config.toml
norm_place = "pre"
attn_scale = 0.177
lr_mult_up = 1.27
lr_head = 0.00646
warmup_steps = 200
train_tokens = 772500000
dataset = "wikipedia_en"
Each number is 500 + 50 x the weight over its row's rms, rounded and kept within 0 to 999. Layers, rows and columns count from 0. Numbers have three digits each. The size before them is the row's rms in percent of the matrix's.

# layer 5 MLP up, 2048x512, rms 0.0333, rows 1621-1671, columns 384-511
115:533499501544545485465429523574457480462482411453521513443560428542509516431444526524569498512510417487441552573500483529496496510411429487443458556492341469457445400564537515500530408452527418456491455476488502540510434486494540479467558501589503383452502602481587504463526467418492504477500480471523537584497434505496509450512455442488431454547423571485486441617461589526481474520455
084:617456491421556499489503473472456523561522487516546477522515508486442504529503530510447515548528459541484507567540402567522404500663508558478419492515468497582474537472427475439513529548526550384436482445486555438540503436463510515526531418483502469524459406484486527367533483488549491543479434524365504537663569409562549478472642532525646483540434543441555550426431437520548525549556
111:516488467470503511491528485456506508458433547552452343512481533521476443386472476449482546518436466469434513463476473422617418531504474382564541455412563502446493564529491503560540568531507500539540525474516447550512408509507433517472456595476463501475482477474459513537497569403512419514616606540546455447424516428477487584452415445534531439568480429435558516406579470425549615460509
100:407505385577474484533533481480539578479518491511496454464444491506585578457505482452525497584364463540492467591468476604523477399453591526508488511509558434493518442360432467583468586550484484583565439485496554501478514523477455468471484438447438497552483493486446616561481505451480402523404497399462528600617454574510451528518448479513503563478574467540509471587522516536512473536484
090:667513502469528535581518513490536517543539468483551550494478511560551585427461410501519480555455543549581433510502560536492510476483474510438601415591456467539495692483508554483498436532478466494460471423513489555509483506455474501414488500508568548528500449467510491462468446462569476562455581477554606401483507551489459453551470613663587502503552515483566478503486469448553510480553
102:507537500570491580543493438501535372566456439490482450537354446601510531497403494481401519496456468482539557404485468574561475532500429380448480517426451548517479493581464511490468406568496405556491488503588558550529560531549507497530493627506514475565434476632525516559448483453496481457428473534464473477509535539486519513496464484504412526563469556471512542397491542430475520483471
080:512546535494498446533450519478537484497466460506552495513472615513532556530443472480550476435595476486469413533502479490506477531527566501445441562565485517493500551439605419496497445454531526579436451397440461445518483551549526497527509515522507453542474485529522587535434578521499505402411411496478498529463553449476401519528506502497483431566525595505509500437475485445512438550434
093:545455436498468539510610359514522500496562533503486519471543549447531480493463408463520484455470475520448505466483510440531521489490493534577590530569439559531443479516624510498461456516439522537468491547486560519514483404597522476533498470512457593487414569553371536511490576486553476546562460543504510524535416459545660580496503501548498489402438476607407516506526556479473542545534
105:468541452370479472527566498526528549491475514442505464453421472520539493464443463438473477541496588495477525494458436398386472425526483498522508486460486488444495461514558452455511548497618482481469481444496500382452478484537493538465528517434471514563522461467516531461505540503388428522451509522483475471469494500550537491426535514506475475572473410634504572531485569423491528470466
086:584504433516513520562520580371491510484539463471479542484482387431561491552498487493524449485484519433515541523488471569580525576448504511494471366543522458517468460457579535484486484492451409493463454525347543468471566448465476519538512515561530473484563502550531431602439491478440508496598455506520396448528446502531545600599469543538429485542422548451414581464500379545477487448500
098:496475477571578492534556514491422524511483550473529453433596481498518508483456406476463473493540611417527535513547497595610526427537510495456438491524467561507571513379539481537420563516561521432546450452427580510504423534530457449510479432547531479491541580493537488445550526490508607498562470613530521537515566463430450469448440540501517483512488435544448589493529490493458539502507
102:496482508558523505455520487506495538538517461355479509441470512515521423429393503413413506465466437416538484534464463489510480514499500501476491511569489558473404482616514487621569555561531461467442531451464527512536388469559449436523509471489406450549475520498448525563580488542541427536478570455473574496509515545615476468558384577461397467459483392505520550511523457438486521457469
101:469500441499469590430477535446533497468516513535571529512538484469543491494501490499543572420461485474478523533480527556483575470487543492452562502526655471530410548359539495420557466530519421574495480467555502536529502487425531540578563519451458503475478477558447495470464503405509450429537519513490513501500404566521524524457440516555411504456479453459545409496521454534588614383471
116:514492469555547507467434619438440438497515500514461436444438410513530529429564561460518594478453488402486484558533500450479511558508514523438547492615403435586482512544609481416420513388455451463542510522404552404477414465529514494531366588507487518430468594511447513435438458435469471522531372522484501575478429535588413510530603501560494427530549369494578601469507482525505526512514
113:576454431528411468519399508508447562518532527579471464507475523518483509506469555421534462550506510455509557467500520481477409585515450572564512532435404596556501419616458446605484476536531511513502423613496538504588416446536479500538426569480504488457556502471455415461540507390493461448577537451427545390533484536450413463458463505552568390484491457422515521595497445527547459450495
098:474489471553501540552550473462484520509511510461498546429500519503593548563483431544455507410594587418632494470457503495548495461460589492576488533547485392447431552479516537510421522596518541473436563501515556472514585434476429574587497573567504425525460544577484524430462549518515531478490513482458504395659448532444557505510511507524474548455460512397496636575378561477491537484473
106:514446530508479440579525460510516461417520488568563511501515366482448491551451554559557461507446596522546529567580502582532436526597637511468443492478530435402505471431396519586507504496533531488545517544411414552430439392514486417538460575526592506481437468476594538436462529467464500522503545572431539497540494499488426442479584511461497492513495547534412434445448448517533533575498
096:550542461490447522521506479605560481454486494473458555493473590466466414467472527477504498429551495477409453508479452426428553562510624451463310427499465527483459519481593498450526455572606495464540465455448610499540442510479417476466503513518409523543531458501648484470493570583495507462502552469464530542467513488482486450551512541472446440472523515410503568511450520458424461460557
102:416573479442516560469522540440580484549484510619463560543481540469604517540397525518518537506477574423490535507488505547458549554522534495521438581458490468472490481445600522416437418511442499520516548462508557425598456434558558452522473537475399564568485483505429479512472510514433497613523530514489510599418505555391480461525468498535494473503641443423492429515504488474461471575513
105:436555457529433489403478553459501470453452581464521459430421483517592495523542490513500493494484492524393466516516516473555542559532491419457445470442439491480515510418444438537444478540500499527508449519555502588456558497503435522471512435492465537566516467604495552514509498414471453498450590459429465532440510547418564507518457492490575570518495582555474479486498566481542472536438
099:460552534584519546550488455531497533438543498561468532514460523568595451488458501511480440467481516462531508425523509479406449517460503438540458460530468490545513498502496511391538472637545544563532540491592497540446561540500520521577530489484488479505487424494513582513595442506442493536483615534443414482553410581485491511487595507453484462419481475421546497426425547565458486434526
105:564518530447493500493539537554478464513455447494484533511510489511581470538400547408486473471434467535430507428559631660531497465473530495554498465537463566462492433520426506466415446471499493357523515508547494484485532506522496518525578447545482478526456475467528542439571498485449513464392515452533568552442498481524433431552454504425496486484537453525513503499438490387431441417454
100:452514650463398417449510499469443456544487529480511576530480510557504510435481530475463498483552552511401455486540444518523506466503519538465440522468506534539499582475484542498523542545496422444558538418483521546505546460483432448447459565501437536550572464503514421514514486518584450544499538441498482472519549509575435398599384468567515523481551471410502432477459390442393562445385
092:620558492529444497484527510462437590427472479415441487520441509518528526555461532444508429575524472517525473517455529492567372438487538540485356544473454544501512497537540508538551469457473543422509488541577523582555528475492509463508511416393486468520516612381544593499498472476507474542568490362409546413481462553452471427418474492509427480430484475509499402477578487527425568469555
098:534596579492511495423477503468629509593599532534500427488426428505526509430490524503485431539525540510537416483566491573481517541493479481409508485514458486420541520487564534440505468494413538464503490515537547580521544547548572492590568544551565562560495464561479501561549490496493539513505526520475524466506474572518528460531504529439537531468456596484455410474411487477587505554489
098:569422592461530512588439483508521532520445543485463482472464531525493474485406426505381568575515500547482475558588489607483435518349551541447584488482497532502530497434484638420511525550510457528475518498480589483485523479431536437498449551480523481537417534530471591504505464466472474471467561492470586528579494596503412523528418457592564512438385492508498496552441546571512506513578
100:440503487564529514637503426544580401498503553494591524574366404502503498476484576536438477509517464487462457477460456497520538478486529527553524497421527550463587425485534538406547452355507486501538531498393450469487494465460471462500450537541590453459452560494608463541461482499443513588501490512515583580502420539602534454523585409517499549424440485463451502494541616532599525519450
105:452488404549490502517482549467522397527531528506498487571491449563440490491572432554501471572493481403470552494475577487563551582547443477512463479470481525579499562536623499493522507540455475567512454576641545578594480493541484490513416559496466439457636463498589478529489561523402472499507433516508549516399454482552478433517442517549466500500494565445502567484558461494511460497555
093:475505515575538589540568528524520481408544540469524541572549516588495440459506609459464496550480466463511483536506511530553428502483547454447549424390509434454423567486480479523422552499561601559389575485461538439514478385584531541543488485502586545428563512577529470564469531440486496582463487495490565552565469482470506470513502456472547518515461425509432534474571556498411469520491
100:433481478441539508469500449483469514558544518443548427505367636521486567397476480448506512458460542512553473498522527560468500472530512470498518568538478455494530415494520553503484455525457555414454584455530564522471475462534498525451468482411474466437509453543559470526502578505474460538448437503496537552539524504526409446481488521577478605546531461551454390553632545444426604436450
092:420487557503482526411479423402434551529472516541502523488488575440534539599549517523530455404470483548512504456578425502468410457393471394499520488499437640491533568494510532535530452373515537489476469506454482594511522529390489466627535471522490549495562531567451511486515476481532569492563536515464568517530502579443489525509570469436449475534546476477476578398583519500534493599526
100:539531491537572506519486523539407539462597454490461536516499588561411411478488494490486467512510527582537479462479495410458571526531467535459479480514495442406396520432520491618526544543435494563465551420529486435470575474526424403456517567540546601582507513515492463507524543466404526487457512540461488460515509508645507518585496589494505489455399537480512462548529542580579471489524
097:471521499464486542459470470415492466544523433467577496442553478516383452418559454590468479492515532530407492515519453535552600398530439493533417517526493504502580468575507531512525472457495450504536483533531480459485510578530409435548544496492447492510479414529450401531542495501482596494463519465481502460587485470461575514519531392537502446576478528412487532491554523511565481523495
102:512498532495426585653519478482514499607554617403562556522502463442404519547480450505596447421504445537551511505588533574544518571457419471520584526471485479411542492482521496491549491444508587512490424512584528489434556443540488486456500559573528503443477471598526461564531519479434501455453525501448403589466534568468498441464462584498509534431476477508506528549531564476564574617519
094:502514476507521460481472453461492424608452468430472474524452468432419417511450501541473502479533590517577617558478483485411408583537529526472552594470595576587485524456508440517505431544400532527507500530532491544500480457522462541531443468463536507498478414352515475443456492451534509577489542522440485424451510408547432584471517444469495460497500489609558525470584446463547503383529
097:553473457458496503627471432490590436499479473493461496510493580521517429480482538508572390478532533520493476465491522540489548436462533466450462515516419464490530518576516415570423492479534550420549455592491452458505404526526466426551447586476504493492538534544618445503482521444538392451439468493485577458546526428467564466518462418517510564495595507516386447408407556389549447557438
093:517588550553455515497531453494593475522481570459493424427518524407562542450493609564488556520496490434520552612473498497505461564386512409459553474433588457458470569532546536567571519574577524501507543488500532464527535521508488596542489433545421423509480504580449560527409445434451465469570507438502513454448431498423423565435449522457530477527485575572493509483434454450521489466504
101:476445468470545549469482457568505507475509564520493546445525544443423507445494440488518506509543529512382435492528436511458631401532458457551502526479421500471508600444452519552488469460466569528465535499520501493496494479497523530485541485492506477537467500483457466550495513483474361542447478501451488502594520508440468537465505500450448538520510472579494386518474481535472444449524
109:579559446515513475534490480579504481472484529453535460449484431582550496499503644468522483515451488477445548552449600482482590445543395538602449575538550488533467528514546536524518522508528401492402436554530531546485437450506447490552477464551460553550487554418482650493524489563440578452478516562536471546535496451497423496608594510488460463512624529535507530543451515546489541539440
094:437521496418574445454522510583528571524532568518510556454521499467541600374432470477477521471500553413601454417508507560466559494437472542547417475454472450505526515501412431502488531535425510475455427501462449470551457555508471491498468556508565420432492401473491479472471488435466471507592416537506381440535480532514498530470494507491544412497342517405464533495556516412439451518486
095:446449502538516496502478445415563521548571557519528513518498455447528529480508502451501564497538463519421568549462503509553494514486434573484449534477548512530428487475537473521501492415542474504573472490453440432454523516503459547502546436467423477485577487523492561506442510467437461620528478427423481503576517460609504508404510536600481619451442454519453508510486568462455427436555
090:426526581484501507491524529468490601476475564565572589453615544436457502570578534467458475542452534453459413522520523607516498471491520457482468492505524477515382529465472506499486497575453521372443534491483496435543491448480522524573545423515537475500553615513535554500431514514440557509500541458465488478456583555517409582467505501462610498607624411435609438510585562609449471503514
105:417423538516545496552441616465496547494522462508525556417468423575538539473458458549449459447597585478475498448531469425582409431468385522480497475482500549521444577452550566485364433461530491411540458543514619527423526451609464520494564564549472444451485523454411480523515520528494547492491433560565455483539424457428581462561538478566469639408498404542456474468511477521479474611550
120:459451421509485503455500486554444459560508554426611547510540413467475507409568487509465553470440549489471595651550538488496517577567502559547456539573553517458437524525454474402476452422577544586528462455510490503426473518557571527547531478486412493558548499578535541493552533400485514613537465448492450415422507504455556573517497516563509531462422514514444481497499479492479429570474
088:477499550490467414444521541646430581573507571464555578438496526484495483549536533496469523491543577531549548453489459536623557467461467501507534544383487470454438418473456405567541505569410492491386494436442402577481447495550575505486544477486518489414531531430531477466428450481513539523473502527496441514506500530530511523527557515605429521500520501547514491468526506540518413506579
106:587496500583447443526419562447465484519415512420504484553484397583434489502564500530533416416556533542484530530460456423542509420428547526523509547536520480471479495422484436467474474512515549493465555488542484594473510606504544535590530498517519472456522534567395526491473584531493481488560579470519552550490541518483500493552468429458495460486452495473501567455574529540455586470600
110:503521428504470497590512443504576482469422580549492524440438481484497485558525539472493451425478499407615491521591485551569402464506574451545430517463457551472558516474546520531511468498564519444580414495470463502515466533514488495523487458647539527525399550513547468575523516457494508454541579497561515612492409504417452525478480579432497517500561482611507522459540506478487491489523
100:456431493576475586383449464580506488457460605543423506608440471574550522527488479527455417436573474565493533533473511438426513379565554533457531434468541495519491531468560523490514500544544461524486405524480458510506509520426481553523485584585565524514405538415573515508511353463515450513472418488588564448418486491465490483584459423533538456537472513542519509508580575451425511520494
105:530456474465466528558613468531422483456573574513384462462467480463557461431543405491609523543490575520460488499545437422606557576528438523535573468563503498471563632478454495524620468523532539444431431545540459479525556543406431493456517428457455481488488552417461497545509438463485580475521490466519499593558469553487527487534466468494393479405473432477472513442521522434466532497562
101:485442425427410419639624515586477468525494523469500596571564451508562559590509507478546601424472415382425547550476520468435547507543491540493601522516533435539538469548509458547606486528427615482481429509546564475497451432448482443509485482505492433551522449564541375565550496460531528485483584542604504525506510543437491436497494475475454439482542557517517430524421510525469584460447
127:446420479575519451435492505518513581567398564539494454552519450495477433478513494438536448463444586534544571464530630561457404422454427414368477573471482557476498426574504502508408499514607458592473486506433478523482434455512544431507544469485485514581533527570460459505512517466498454565453426540459489468520532517529438431410429583498488497527553429531438439453509430560437518492580